Each number is 500 + 25 x the weight over its row's rms, rounded and kept within 0 to 999. Layers, rows and columns count from 0. Numbers have three digits each. The size before them is the row's rms in percent of the matrix's.

# q: layer 4 attention query, 128x128, rms 0.135, rows 0-31, columns 0-127
# k: layer 4 attention key, 128x128, rms 0.129, rows 0-31, columns 0-127
# v: layer 4 attention value, 128x128, rms 0.132, rows 0-20, columns 0-127
# o: layer 4 attention output (transposed), 128x128, rms 0.302, rows 0-19, columns 0-127
q0 096:487499504461505452544521533497512511490476491479503495517524467476470514467408467466523486523495504522480476468497439496516514479496526528457507512502465522520507480516471471498535475492513511503498486459505530512470529490489470487498505573554509460478524493503495494502489483471521480453498499520494465501478491504470545463490500493488508469484522531502525493450501513479528503470517
k0 103:516510486491486509489518458501484497489496497507449567496488496487482486547503540469524534477445455485511500487524545552513457523483499516553514460518507462465524493502513465484500487484526511499542533513508480536505464475488437535477541430517484502516508501494463504485529494475503507515501483483486525508515509535480487506517467517520482538520469489529531484490514494504475492483529
q1 081:444490476519525540540483464503462492525476491511488517489488492504530464531581508506511520480493496459472488478494508519491480487488491501509497516501494468518498454531519476462531476524517461506533524507499506485545482487485464509464527441510523522538538477514525515490517531510512547503479522491485553526502499509501483545539491497483522527537476514509507532534472470540491481483527
k1 087:503462514482484489469484478495490519494519471464534495431501506488505487463568521481507482504485511523480521525472517501483480512496478489482473499546522488537553446504511541497516518467491446461486532544490524509459490451546468514503485515508503475477500464510518520488467501489487511508517496486520493505478498512513515504482475507487559471502553486559500518519471484531516519497532
q2 096:523507513484473500492475504461529463500513488475478477467514483513491549462578487469512507520516511477468489537490537464525492505499462537475450504436528559502532488481490514508481478517544513492452514531494483498503490472544502489487496541477481482488476496539471486526496456473479506477468485495516510478484509448511495475519490522502520501523506496491514505458474469490513547523493
k2 093:528494536497523461498502480475492442506499450500526508521497496494499489497455518496499497503530493538514465480531496504472519468502484510446538488495517520511490496491514472470534510541477465482522473468495516492460527529469460510455521516568487486506486506527514473507549471493481466483492523468501510478521513470508513505526554539462553486510524497518485480524508533522525539485454
q3 081:489444492498476518458529476497517508483497474470484464521504521446455527503435464499506538533474531547488545523477467474514459509536516513501512473536532470478533524506495469483489516493492539465495496474497472509497530531516456483532472501513515542481492500506512473564511460479503453479509518479496472487535478497503493477497492515501492492514500480479524510511524491508531537478528
k3 091:493508496471541471508518510465492484505497473515538491470514454484493569481450546479509461496476482519509501470506465503550460468495522530514504483509524477555508467513489493502558488485490483524515520450528526495499498511481467531512518503537512537504482505529479517454490525504539476484458530505503474512531505482520484496498465497514474463475482539507520512473553506524531478483506
q4 087:485528467514496511513505483488536502491468520488521502528540518472464481501498481504525461537472507520484498498475453471440490466538495518485501480441520495540491564457467479517492498505469522520511469469508505467469538527506465523494496512493508510492521447499499486497503474490572477479504495501526498513473483537478509478542509463490505453486542500521503491499531521497555495473488
k4 086:475517466474487492475538524485493478444479481527523462508492492517444525458468524467484496485459487521505466553530482498475505506514510543515487545530509515537520501478484473549523537473506485530498450474460522502497488501522481468509520481511501548476438480501491501484476538467534493496494510494513465488531515474530508518505479494491484445508506503521513514474535519470489487470481
q5 073:470499499486469564485503508478475518513507501535495462518525520522523481519484500526473504459483495479461466481467546521527526512483510472526463493504457462494492516519492554519479515442562473511494519501486525470534504491453532481548500473479548511484512529478475497516480549478463536490490502496449496478513528512498511501492470495481484525488465508496504505488483479493460508494454
k5 092:478482509497467511490460514578498557500507517513526471517475550491518494522535505484471522493537502502480499503526537495469518509509510483504467537506478529453493477467527526488465512487496474451477481574502493495533508441541543493484494488487523492517532501486526491516505520534474518517528484494489497520525503485477491532506504525514551514535490472481492530522473556494494504522517
q6 099:468488525505468516503534529519520530493525516485506443485511504488503509494465517514499543535493509551522524462492494467537465480539526497479501508509480489470500522486491532511473502474499509476457457532475496506502579505529474492535504517487534537535518476494460493458451447517484532460550535497457499474514524468477510487490482514492501497495479493490543513492515493508488537480508
k6 101:544495501492488511487505499500512492511548498491474516495491506495482502509531496522513491509471485510506505448477530450523491475522559514497464519504509491507512537498496465493486509525488512450476511521563546497559494510511471489607502474506514522523519493502524483551518474497524501479475534487480511512494477522523483509536483524555491503522475522512522518499494508476544531452513
q7 090:480526495500500494504526507428467478492483485500498520515521496509444521499465476510529479476475477492476478480446496505487477486452508518508485501473461470534562505506534516513524512493536469559501549476507511467513466508475500525517487493480540513464512502482541521552517561469512455489475488528483471505534538524497465498533482472504488500516506496514472498513477469499516506489502
k7 091:511483474502517530535493472488500505523533503501482495520475504541496464489539520532517438496494496464489465478420497521502512487542464510545489517497423557493511528493493491503478497520521524504521521514574503517511503501460511501524514508477545537501527498477537495496522494522514505488530500481455505473516489491500498484539520502498530481499503576499496518513492502504508487461475
q8 096:532534491510502473490526456477542518445472487530503471508537479467518516460512450493453460479502494509489496541509530510513533557457486528501492446495488475502479501493484560503510470470516470515498524460453499473486519503503495485518476508496485479482478489527464511525476526508464510524482436495509490462482499477503486502460507496521458491505522498446516484471491489483495497509466
k8 089:494551510497449528498512511521513476483481495454477466492480490536490497480465470496500520493538506485475512505495464478504513484519453499484522476477500491505473525460497531504492520458506464522505497426501508479471504533476522416492448544488479465490466507497511524481508474481517458467522497506492497496523472484528479463486480504483463519493529523495479467542492508543517518472474
q9 095:544420524495527453469535493485467507513493474481481501500498483507506467494477494502529460469516482538495451496497521513498533529477450527493507528523478489474518479513475493512504525530497494479497499516552528513521526495492467515533501455545535502521497507522463505557513504486491447485512455500454511488518558482530476509508477513512512529470526512481464472522510491508497523503476
k9 108:499518514497524485503478505496483500523514508479517509496489496531472513439441527536537492540505543510507491484475492482481515506492485502481523527524484520516524487435489471466499492484473539449498483497498477514504494510525460525452498515531539523494511479519487487519513514438534478547519480476488496529508543553490492460526475521490562489539479527465522516506464529498506506528473
q10 111:517545467481481508452527473471529510479471492477456513525490457511509496523470491511536485510485499523512490522486512489493520455507480517486495498535528456513525505485525523478578499515546509533516510473545499485495500527514466528457476517539487490498516452557489527475524472457517511471478519518507472523543504508511517463489496486464502503458536543512516530525510532495489501496504
k10 097:480533502490479526447501502466484518478456520501513463526490517508572513523502495506534553526496489517505458476431494479488548505501485488470499493503509484482478503491500499515513528482499508490454491484486478508526557553530520468490472483468501494504478458518518525506480498486458511487494536527495508481480502512472484465481491479436456519543521500519490490536465525504502527472469
q11 092:523537500519472467531537498491547494478496506514524492483498525471513529496556490465479497465502508511549519507508557501506506514514524500503491514525439459504482508494486526479518491493545455549469533508474506496468494503466507487457494477469511509538519491518497516446458520486457516531523469459499501474512502567508528496524510506485480512482528491526459523517492511504458513477536
k11 100:469472528476499450483521505480523459506505481463506479508464472484500519499503517508517478527509471535539556509503491488528463487502494497472528489466529455531555489483464503497529494542491500527502515464488498479468503505495462549516487504514454517472519516510484500476470460475491440506462564461509493494508496512473487502513504519463463496442510518524495519467530464504503509528509
q12 098:527491525501486435492503487499504487535532487519509486506498500488456495488541532461486480490522507487470454511505556519522484531533535519529501504524496513481493489546488545512513497465471490508498542525498497531473514471511531474558518485507492544546512529514518450495517477503516483506489520483476496480470544447492506527476506513434494479518480499541511508445481485512513502457509
k12 105:456493502489474505532471517489499511523543527520521531491519480542527492477447547510515501507500485513500523492519502471513489493499512513516468509499537515470475507552504471485512512539439502510516521512497493495504505489464517482503533487497522520459505518504540528513443523541532491508495504447521490509480532522507462544549500468511525547529465502530546527560495495529490483465491
q13 099:489517502495526490531476529480464463494483499516493506487500500503520497501442514478545479464463494522501499403479484472538483462511489518500516521524518522504488449497495440513501479545496533495507506477532543512482499495475539502486495515478531511481503526488506463509515526487559492492507529498548481521525523514470503485551522533525559500484482472487534504466493524496489475493494
k13 124:526500532466571494516470479522507504528491489503526485544492483532493521523457505486495468470467518540459464520522501497464489472483529533538485518479501524487515492521540521479538458492481497538522509450523484538494479546471496546485494511528507481546495472507490496447520481503504507509507479506482519509530454552518500508525532496506484530537504512514523529514511497500471545471483
q14 098:471510543551468504513498524479514483483513537494491525529527546498491494504450445498481479494499500497495516469485533482513480508516502491515494497523507454497500491536482479509513496464529483503489485525536514485494521546478528459527507448481548527457506519496531465537475568476518526486510523499505482482518487482510555482520469487495466492480506523492499476518541433518473482535478
k14 112:475524499523503481501499493461509525501477502515489487468512485459512501525448505491489522532491562508525490549482493492556498526519490463503504495444466479468478493524532528490487527481498512528475487437503501509490516519518520490458515484499480494518478552511493483456471525554456512493514478557445499496487474456484479490490497500488482485493492481536496513451512484511478457502453
q15 101:464504496461488513489496527507476498517494483513457508500512507561464504515526525510525503506488526470508486467488500487512507509482488516474487491502545525530506493512516477501467501506514500491501484541455542477459470542511544550479476542505494468483526480512515479505510480537531530484534548488535500532507451541556537522524508511493510508466527487541483464523499556483498539542495
k15 110:497469470488512514532480464487548532491522523450561487527502487547505518481481510508450515527470518512517495511446501502465445502516529521508467502494526508510513551517499429503510483501491511471492480503495485508488519496514514521508532479507522571475483450498535491515490523482533497453555490495500465493511499540518478515530488515501471529513494523531512507484534486500494542487494
q16 083:466481446505499509469486469516484505518456493465482492500470524496494450524505517541520499505515512511496445489479437474492506521497529491516501483523489477560499471523523488511526534453480544469484499478527495555528522494544463490545512482520523526507498462526524489481511508498526520479505537476478507503493513485533502470514496507510508514535501509490467458519462496529499517443553
k16 091:464496520478510492465517542465491451477520491495490474486521503500516529498513529445505461501473486548498497528483475488541450476512535529490542522513506513534495475478513457483498529463508448473509487461499549528502521462502500507513504520519485489505508488512508475478527496515516514461472495468505452516490446502499545520490504493469505464518512512532501514505488536521542568465505
q17 090:537502535529504511510481515510498489508526506520525488507489516485509512527560502501442519481572487466502513514510538497520503516486472481497516519481496516469511486497518523507464503511539511497493497556446455484494483482491551526455461497474459491515450553486496515471490483500437535532502483508500498485506519477512499522502545505524489497505507496547486521532460526490469486549471
k17 083:527511459535463550503467488495497566500490525500507518519521541501524447494494490512498492505548470447500492559489540515459540523506442470521453517503501495499495518490503517539483476531491529521505470554456478534490542510514459500494503478471526481475499503497490493514495493526498495510513509503481518462510533522522486509508497437493494510540495495485451473521478481500492479504515
q18 099:513506529504496481506479476519496554521507532503519505493502502490546551518546538466486509492551476504523502543498544528522529535483473487507505498484488512465474514490501552462470455515541493526517487536497477516519471476500507505484503463476490490511534493505521538495468517540462531552505476502508516496532458495557488547501469473524473505498512483479451503503501539487485503536484
k18 088:502492493527485510527489510506490525492507486485585515495519507463534528485461488535480504489529524513514507476504493487510529492519456484514471512472511491487548531489530533511465467490470507508474455508473509469469522540500489482472457523485465488538522546534497503565485523478486491489541475497499489458516523489497518500471543490499499476517530551496439499532509482515495484531464
q19 092:472508490515458529543517481488514525540506498490499516494535482507476541485516497490505507540460502497474541524470497500481468484515501505517442495454520478535455535496506461495524498501464478545533497480505471492481498509493497488520535493488537533501562477516519516504497533503545476498489503510499496519507509542505440502518438471460440531517486491476552512501509484513514485467523
k19 095:507484521531466472530467494502535527500522548504517508515505505506449514528512501507537492507511504513501490502532526540467495487485488502493474461531531472491513483500500538486524511510506493504480497524487477496483520490551478494475490532504530497448529510532449495551498421502484459506491446480475509503504564540534495475500467523496563508520519508499476516526514540545499491491521
q20 073:512548498534502523492491523474494509476455508519505492441522495543509482462527483509478495482507480503468464522530546505454514543475495487501494518503453497525478488460491547512509517460528477534469509500496494543493465500478528466496489557481500486484461517475518522456531536458472523481515495498502482471489499434465505523499504503486507463471511480516452498491478472504469487513478
k20 085:512483496478478479486448539506500525491539529501527482547483548537507484492551499490499493506558537479494463492518537486489519513502475504502468521488502539469464529487470500482487499484507477461482504566486501446541515489511521486524507513493541498494501485515485482535530486528476534520530482490508484515512500446523527512486521487489581487520527508508499513546466521492486499521464
q21 088:502483499510525470484516500542472513477504541511445465544466521550522489518521538511499485427475497449507514471491469513530556488502531524504553508512443480481506486495527498488507485487480498488529494488501477497512540465530515514484492492506514493549504514458445494463482502516474518490524473486502527514462493514551553485468532497506479521497507496521493489481496504504478498544513
k21 081:516529510504500508511488507498485510532530491554506520473490509512483544542509463450539484517529474468504545475478475497558486505483513478502559498452517496510452513483468500457546460514513472469485528468497515516506511482480506521554487511485441438501476497504495508481516508492506503508474492496524522499496475492525501481455515518510459471495538464511496528477475509498515452472488
q22 080:478515471514492480451490522505500498530495513521483453513508523521478468476555508525490477439506501469513463523457530518459538520483463503507508509499479525511471494466488487482498506461542473514482486465535501492544503468473518452509533492491546519504493524485467513514552527484476509507513510515465498470509550473469528495489515493467501503535500512509441485470473488460463491492479
k22 096:528478506536460499454487499498490519473480534473499447521517540503474493478499510505465528484492500520494462536484490484472512514490471487534491512511479519465502504528497537512469487515542519490487482497496470470521524527480508486506541470446545517496502495474517497559456478500468531501557517494460493495549487538538530462509502467505531504534504484511455499528496475464468505522469
q23 111:516485479482479493504482494457496510468479527506526484494510500518507488463513517508452537487545508467455518534518564496535557551482494472501496507502467486517467475510508529461515513464503487506468557491475483481521486490523515481485469458506489485493468527511485507534471517461436539480474448505495508488477504460528504528486490498490521474473523493483469512560482509490483520503482
k23 118:512499502492554502540503480453480502476522462446527498529536484458496561446456513498472488473468485516497457483501469458465454473474560502509490482504502473523532519498525468536532513529508511517498501474509497531486519528502485511536512482474519552481520466517530529515521500501505492474508513535476483480517486522459476487504504498495503484512495547522515500487535467486481527478484
q24 085:499518482479538439530511508496481478467524530473574518508491516500507507496502520446492510524512509530536513511496449480493504480524521524461562474502546511474517492499479482475521500496512552500477489504459497496512508531514475510511482495516478506475502464513532506486509479449508469526507507489523472493500495537501478542455430480465502499472514527510522510498523564527496494532505
k24 084:476520503541459484499512499514518483476490486452491516477482487458472515500498474545487493548558484481518509547517513476461502493504459453474492474486523510460495543495511514532478488481493568505490506537510479494489479505523487518470460510506460471492507528531508511427488483506477498466504548515531491476465519442474491464465514483507510532458509488513514483501503483480492491501499
q25 094:513538540466522441502516469512514477498529514505518474526487480500495503502516494503525506439524467479491466515510504524517491522513457477458501500488474482511475489504470523490495540504489482533495497479502491488515494507444573482522500499460485502487498535515500535469534490499452481549467507534498514489505486464524517531471510507500484452497507511488485492492490506515446569497430
k25 101:489519497521502497475522522454490456514532474495534478442457497514509459458456502543509497467513515543529507547535508483491501511506512491489509513529528506537499479517459513487496501525485473488518503530496456455474477539476473484527486526530496509477547501568506487502509458491497484467506523487458510473544476487502478511488555504472557494512492512523500487516507511463471515502503
q26 102:483512450499523431496512495502486472494498483465485496539503476484537503409508544503482533486495492483503508524498470501475492527451467516502501511501487498547494474455481510537552527495463516518513541463462495516488469513476477542507475466538498535498526512506455481522508540495490495471495504531506514500505522536510499496494491488500513498522505580503495476505502493496503518505458
k26 104:512501470480498513529494474530500498498482529472535459519495535512506478508534493548479491500481529498459482483520540522501519482452517513469498488525483547501464499473494474516523473469525493534440503509489498493490500501506473472531540489519507483531480460472479515510524485489484504491534479529494469453512505522520470536516542527481526559528518493476537486491539546495504533571512
q27 089:464512538509494446521508509475518480450509490534498488451493491489505538496524499458541468518498471571522535484483490518537496488522549512482519481503501441492482497524507502531506556509497439486483484446481524523483487514528504514446495492502524500486486486515525495455475516512485497457479519497521505508500487490498524507481462536494520452471532456476503481528510499527499495476493
k27 098:487525517480543550513504541508490502479468508505532495505481491480500450481539494528456492492556486489515515520529479493493537535468498472517522494478523475459542512492506455508444507498511533540511507497482509495517473463498483454506491497487505511521490498528502530516508479484493496532549497515444472504511476492452462547528499462504487531493503539478454478512525498491497474563497
q28 108:508525472494495471455496464516470515498483508482511490533484516489508477487503503479471479482486481451504490545525512522520527514509488502487539526518483468483521482499484518577515488468490457559508558454488491469473525500494510478486488535512488497524534507510527559494487510529493501497507498469460488472550508496475536507535547545474530496507543476531496505511494546493460484516495
k28 107:512501465478517484467500528476488529490502470497503484496470524524513519461494500516446550508561522512557505517510504521473526477511480513490492504514515492518474477487491498480486537506464524515457520486468500472502458552494505473505508507536531535503469454515519531506488502472460457526526478486499525456505552535499524562506495496503513558502524538484492484497541529521493487530503
q29 103:467461524540550533500508514516472491483540492516508496492504544505540472482529507486512487514504466489522487474498476502511526478524485477526498509508576500481485509485544527486482503476502478506517476516501545525532467472507515549501530524481495464527504541471533480513532560528479538528510501518500485518507458514482501524464526439500508467485512501521482526536498508497452464508474
k29 102:495496484474480531515440494515508444486495489562467472459504511506516489513463514498509487513525515493507518462516486480528514502520515521493536502512535442455489527504529484488538520508493502505537502477517517525483529510499553519495501586476486524482518532547504494475527507494482502487495474518554483510485473480552475492485522493525477519507499479492524504489553519539521477521472
q30 104:448462532500493505514555530508506523477484491499486467538459484519481552467523527508468495496484518450496483470547531495529549515530486518543491513469529520527513519486512455531503479525455488478500507527478517474462522515510539527508526519490506572470480521482450514506512485478496484492514483479532528464469493508467499450485518491477533516532483502483504498499505508484511486497510
k30 110:495471491504461502499513478472536483507479478500517502509532484472507486455459473488485486500514501533465489479499511536476523531478481518556449519478496520520469495492527543480517512547513432475482510481552486485526521514493497524520507507489497513551450513505509530490512531497495474489515548461562494472499487509518469545538497470564504522496488497453515519496509499501524527501487
q31 100:484503535526474486491508545508497473477517500478525506506519501506500501495508453501514490532499465533483482514486545490474480509499529540521486452507483497524522510507534545504479573458498483497494511521511507524536491459520505461514448533496534498511520513503523479470498539484528457455507523482483482536505448484508459528502452501487499550539511522503564494509510462504503519467490
k31 112:524546471473503494488541478492502553506511494479505495490520512460499525471506441518519526506464493511491508514468485460501480503528509495493502535512440482478540524469477496503467497501535514515495552506477512485521518506513528499537498476489518525519517495485528531450498497521494486465521483514475516478529459539466514516521494514541523511454491452438514511520525517472467492436475
v0 113:497493492526510505511550521474486474493503555515478480535514506502476476514534497482495521562529530509461507476472433510498492550485469437525531496458529480507464496478515491473518494483505483482525444489533500470489494537484487516476469492509487551476533505513536473505487496472529491533528493528501527490492496464466491531500521464518526501525503471516488496525495480486464476452490
o0 107:478518520477533465506558496519503527512484508485498473559520513501504469473503476491500457463500469468488475490524442486460495482500543474510554528489548427459504508571532490497512491524485501494471466501515463484476480503510511517504488489496477508480521513524535477527490489493519501495545504523517497534470507496490471491486498484494532472536471469532513524520504497508449474475497
v1 119:512473517499483514546495518521547515454485508508498536539481518512500481516467447515479527474495504491500496511490512494508480516483448566498523484478497528482482477505489482517474494480478535483480503461516538509446483543490474508487496483511505507534516508534475485511509546499507555492486479468467482500489492498516496511582530505505481518495464506577514507506483492551493461481468
o1 109:543520508500544510524455525486505502460542525531539482530489477461525524475540506498472476474499543504519465526514508511484477480504495517552522477476509488525505488510519527500503492472553474513528513469564507451480447510495497460484509505507519483494484455506545507502484521488502499466505473469512478511479479454528462515531489454506478486452480539518508490460500494502506522494481
v2 124:513504499515480481546542474490512483506536490545485473502470470485496475537486547474471492473515523506479519475506509534493507460489499485523505498479467527489502537449510484562510535497531481490503471468464469490486480444505505497513528502515501468449487482512476517474503464454480501504494508535519523490485480470478477481520512470471489404490498498503466481475491529528500538512497
o2 120:491507506488462497506536501497526500471502440524523477476493525521506471524481525494510537470473544511457486517494456522536488511505517492529518516482488514511530524533455525503528494479494530500486502518494458466503515497540483486548498521547537499490533508492484435502519465456457519529518451502503558504490498484475531458549498473500510499526489494505516504458469488520487526544506
v3 116:541540492495502506480489537500484533515478482483533493534511446489485479556500493498490558491509501506497500490488478499515484491527506515503527449486514521499513491487520520447457497496471532525439523489498486462529543473460458522531523502507501546498492506496538526498518496531503479506482488491459473518482516488497512487501575495478509521536518460516507484495452489537471448527520
o3 106:546514483476505554511487481524499532497502502446506506556456483496548520506471489498483496489544506505457503486468526519503467459536502519514501498498533516488491498456501561501488525479511552515506526471514456506491498505473487509458492494490494502506547500539484483498521489471545468522480492498431507507498517525476518501492484521488535531464496512482525503445534520525482516483546
v4 117:521460518499518518494523527500487517521510446504535498459504492544515494485461509527519466496463463496516532509490507486462517495520527510474510532526491466494436519473524480486500512502487473504484524469428497506510483500504495499532518484508496470451476493525478525469451515485481472476527485526474549501476501478537521513524479523537503470486514497524525473541524444474462534476524
o4 103:494494503519518520484469525432463479527511479488498500485462464485502486466505522511522519518467502484523510539454527453477506499499466463465540480540457494516484510493469479443457518479541516497484476481538532518524505491559459503529488472517515543463541513544477526518476467482525509481480492501488480511504516464502505531532483474532495490488510495502510506493521467490487535481513
v5 122:508501498507523450483479499479507535511476464480505522492517484511554487514477542480506473488565479475523487477485525488539465468465579506489473538489477511536456486517475528472518499492501457509506519489531523528488513489552501497501521488504518539496546486534502514517494520521496535492483491534514519474484482480516534507537491521520466482500503451508485501486558511514543530529493
o5 109:487479424475480486443512474507487506504473500511500540470523498529497497499488513520440538544524529495500504558510531514489489500513528485503483511488477487553493494476490528480552512497531457500499500464480507527486510513503544491523524445528507509490492501510508557496499484439531478485466467509534531490495503496553464493520501505508516475490524454512512510487519536499544494485508
v6 115:525503460525496463549510523476509508521530494522447485490502518531456478510521466537526485537495506460494517536482484521532471488487503503510519525439492482496524498471476481508530466501522487510564545504492479473490488497523450502548442476524473481478509488481464466491479546494501497494483477499464527527513480515494503522542531523480518514484491462537503488508495476536494464497476
o6 109:479491491488532480552519456515477497515506548489488435498525524470473471455488491493530482464468541521480513495511479534501507482518493487492485537488513498496484464513500496513499473472512499533515518405514527509477491487528508446515510436496493503511548522481492524507490528504532484501491476492478473499476479504465512503528500466477508484525509520514486521489517488531498516468422
v7 115:469537511512531491485497451493513508469493487491516542494492524487469512533503482496467449495455488496503487478488487482496505513442491514498508483480485505512546537509496531521470464470488531492497532484518482543524503525531500540493513477533482492495501496464461478487482467520565508501544548535463487496506471497502490485516486549555532473502485500519490514476430462496515500543487
o7 115:500496534513472508496493497495487495490549526482555497511460521523467518501479518456463483528495515524547507511532485484508517495455542538508510536528472528469510439510498514521477509483464499478492506483497559482503506498502484489504559464511460500487476452460522509524519500478534502494529519484493498494484496522528510451507443518523502510477500476452482489499467495485461500548463
v8 103:476495473523495539500512507557471487528500488475524544516521520454541529483478482502512547490476534477527507501536454485518519488475485484499523495521522498529541510507473464491500516492527514518491507529478474494527475533496473518463516433559514517564502495519494478498506537461536472519521515503516497508540502517490503508469488486525499472471464504471500484498544484519508561503526
o8 101:482470468517455477517476565524443515507498536521477491555521504513540509550536486519481504537471472505500508482495459497498541494492539486457482495521509551532517515462476511521480510508515506530501476516470503490522505501519502479531462494548510474518468491483482470482472515487503528531539513532508543549542474495498496535490481515516480558494511509493533507504483507479506524515510
v9 114:509508487440519467508550529516496498500533501501524549473543478459454457503515523492522521502523495508481443519448537452517510486521489508495504544537530491510491536509513526496520497527533535513543501513512518545455479513526530521501516469495497511499493505487501482472508541524501528453490513486499498529487495471515455463490483555485516512485493495494475500496498526476471505555475
o9 113:514543484466550507534477507521478491474525503487481527516520509545471466492499515507555558513569493522521494517492548455489534550504512499466474492504440535485516492513443489500517505513482500518491501508510509472478507527476507500522499480525483512499509478503496501536512495520485457505514500502511470531485450511505492483495502509498540453542548548480476470481501525469484510511462
v10 117:515506474487542521477476522503527508495484506513478507514485517514476534507462518512545485481448473503508491538481491532532486491525472482475507493521480448490515489508496514495456482525481493504470546524528494510560514497518508526509467494510509511524569494477528502470530537502516521516489523551544538462457492469514514449471519512504519495486507536493527545560481509522484465508480
o10 111:493498469495496553477491543472491498539497529490551511497528538512501500533468460504492474453479422472490480506497478508505500488512464474480496531479487513500507508422473470505529471494500492493510545482552530469479493512501481490499498503464510494490515469484491513520523509469461531473463502522516476468533509524501550471495487529467534482488515535496543533524465489487478496496494
v11 118:531482532518482535485495442527525437520472466489459467501507520490555500512516479460522488540465500450473500473512518473467532468487511517461526494501471484475507508502521510527518487467540528520520500501506512542520537500516502480535509453514520480506508494517478469494512495490534452491515515519496539544522476502530517495506512511500508514496465496471525500505508488462452458466455
o11 114:512458494526493524473490493465491499525501509529513476474451508498522466496513483508509451461492507463542491477493508484513484495488483500440544517507504525483457477509497511491452498497501490486521525474515512496541514507509538495505490499529434498510494544521481446487513523494511485522509518546488505514451485494554501477517515497515514467502460478513493502502465530440501457485421
v12 127:489502414497487522482511478515485516502440513503486510502538494533459468534513478480510535469496533517495536510485530529512464503496504477513508467517458538502516459490494470515495485539482538497515505526539547531515467474494501478481480531507449461518529540510495495510501486502491480510486439512469537494511469494503498456493466515472489506498497573525503469511507489499473490480492
o12 112:502499488485495487531485540511497486457431484493499583483521536505479473504482512479520508467492504449487512497518500493504458462531495475496485463506536498475480482470539492518496477521506489469479472441513513518507468492482506493521455515497475482482493529498519506552518457493458516552482458473497513454503477466490494477452468523475518504473509516528487471472507477506484513513481
v13 112:456551501469485537494520487505544491504472481514522527487467519506474510509503493497522479475488504465508557524522497480498495457527490508510472459482483499502515511442451469485495519505483522464516521483480555483526482503500495452486444511542533477540497518487484505490477482505486477476563479505477493470494521536505480464502523505532529532487503445518525476481489501544504489497542
o13 102:468529526523513491498519476502460511469480492497503540476493505519514519519463521484468481492525504535528499468473478485552479439544505510504506477495562517472497460453453439478466502483512518520468502520514531509492509496510496477479491532510473467527519478484504463458468527501483490475563499489508489483481477487495491515516509467541524530501509477529490548508516520534538521522496
v14 116:506522459508518530501527488466485484474534515501513486503440521502500511493526478509483524511523503494487504472503453498453530471482491500535494454508508523546476545500485539519536487531523509494495530535507506489457518503493495511507464535495460501526516551498454482488492497524495514488486489452558519511463502510526488522483471534519493498534439483471484560519492560503492512473484
o14 111:504557493474529539506541477490546483479489507515497496513472519527462477444493470531490493498517476517477490477522477488482561556496534479535460496503518538515461522483494480472503503455490482504487522500523496494517493501521484506523552537499469486476464525500499483461503514496438496510514490536540498504504480515533536530476495509505473519541440525505538506494502471533503494480475
v15 116:472481522479483521530518523492534493500488537507521530548517464529465487538467529504529511511506500501509504535512497553528502531510512523504462478493530547550542499516526492499510513523495497517498513501513499543504504535486530488518509496466529557502536512547547483511505462514464515480487542474512533492458544483502512470509545444470495521490508475532465484469485462511485511493493
o15 106:471485474446467545492482473480519499477504491498559532533554477487463479537488497497462460484526514512457501518506527517500459456476518515497474507427497487469528480484517508482472501535548486540499534548485493479492512531519499516512507471496497517505497482528503459533501480505493505500482501508495559569501483540486509494510512457491508524480516509523496482523483476494515515479509
v16 109:483502494548492518495511511484475488476502491503498483519489493486511491489504505529518472480482485456523535527491441471520521503552518486506470445536538502515502478560442526520488508538470495539485514509523486513451487505521490469486478519495506503524491526481487482540546509506510464510478497504443477429541472501490480526497548459501500513467498542504494538501521465521508494522491
o16 103:479475492501479523509505494535468482482502520523511463500493502508478477483488496477506481520507508501482527482503473477517480456520520499525501457528522468539480502563455516532485485493514474509516562470511483508428464481499461514472513497479515511504469495520550493515477460524504506528484492511463495481553484540524480507489494561490515559502490533536468538509477477521537490505471
v17 109:495454479486480490510471489516530457504496541505507515502465567508504447537527523526517516500499465505501516470539508493527483556532441496484494499472463457458492522540495517503523504521498488532481509498507495494478519525528536530521515529490498567509533482490494493507495504460475512495503499469457495519523555494509528509546536494501496518501533454469479479476540482499485511510504
o17 103:475541476501508507495471449481517484528536505548522549514515496495543494508539514470507508539499492521509492485523495501491485512511485499504545524488528443527487426506499505529551520527476545528519530467500504484488507500499526540548458489481468490555528459502492477509494505495482507469456487486488494519533537517539504525487502480528456487509500511485460468516497466491500519470507
v18 117:487501488511508530479455524538501498501496472494490473508556512563548497525509496510528510503507520532462524457520475487486418533505524444473529471470506521492521520479487515507521486439498496492493485516497523491496502514498506476495502506510539490524494503494496470504487540509559471499551510531501488470510498464512519492522499527524500506522461525516491460520558523549492465512515
o18 112:468503470519501515504491540505505500520489492518522475500527527519518481487513498496484506510471479503483498476483471478511471522519542438490531526475580507501503514484491471528450488496524517492494478492503504487541461489474513483516531472478494497465509493463455509546504501493579473461501492525507508476478534449496453475511522507506444477495506493519531464486511500499536444529513
v19 128:479518496544489524496506506544533473511485510489524457508511517483499465551565509500493533493498495499505502485479497522482545508463503517458524499471513488499513454483496501459548491526489526505506495525455481546550469503459524499484465547474496528514535527490483497505500473510502457456522476516478536502507490494450478500499515521515484530544509481490489464542495451514488507448506
o19 116:493507483511515515524531506508471527507526534500543520466512513478494511466535533463501530523543486440509521474477468503507512470519465495485552489508524479446500488495525502474533491521525506506498488501487490545559539503486465509562511482521509541526462549535496478521467492497491479533502486501447518482483482533497450499478475484471506521528489509466488487486490517503483458489478
v20 117:493515473452505488471503506536458497477513500457528503544525450468519510506537503525497510477449482503475497501493540467464519512511530506538474482513523501509502521513550487501501481489456465520486473472518486517489476474508503567473488542537523462538470502509530504465509476509559514468531490507510486478456516497502504504481509521535491517530506476480543490461472521540502472496482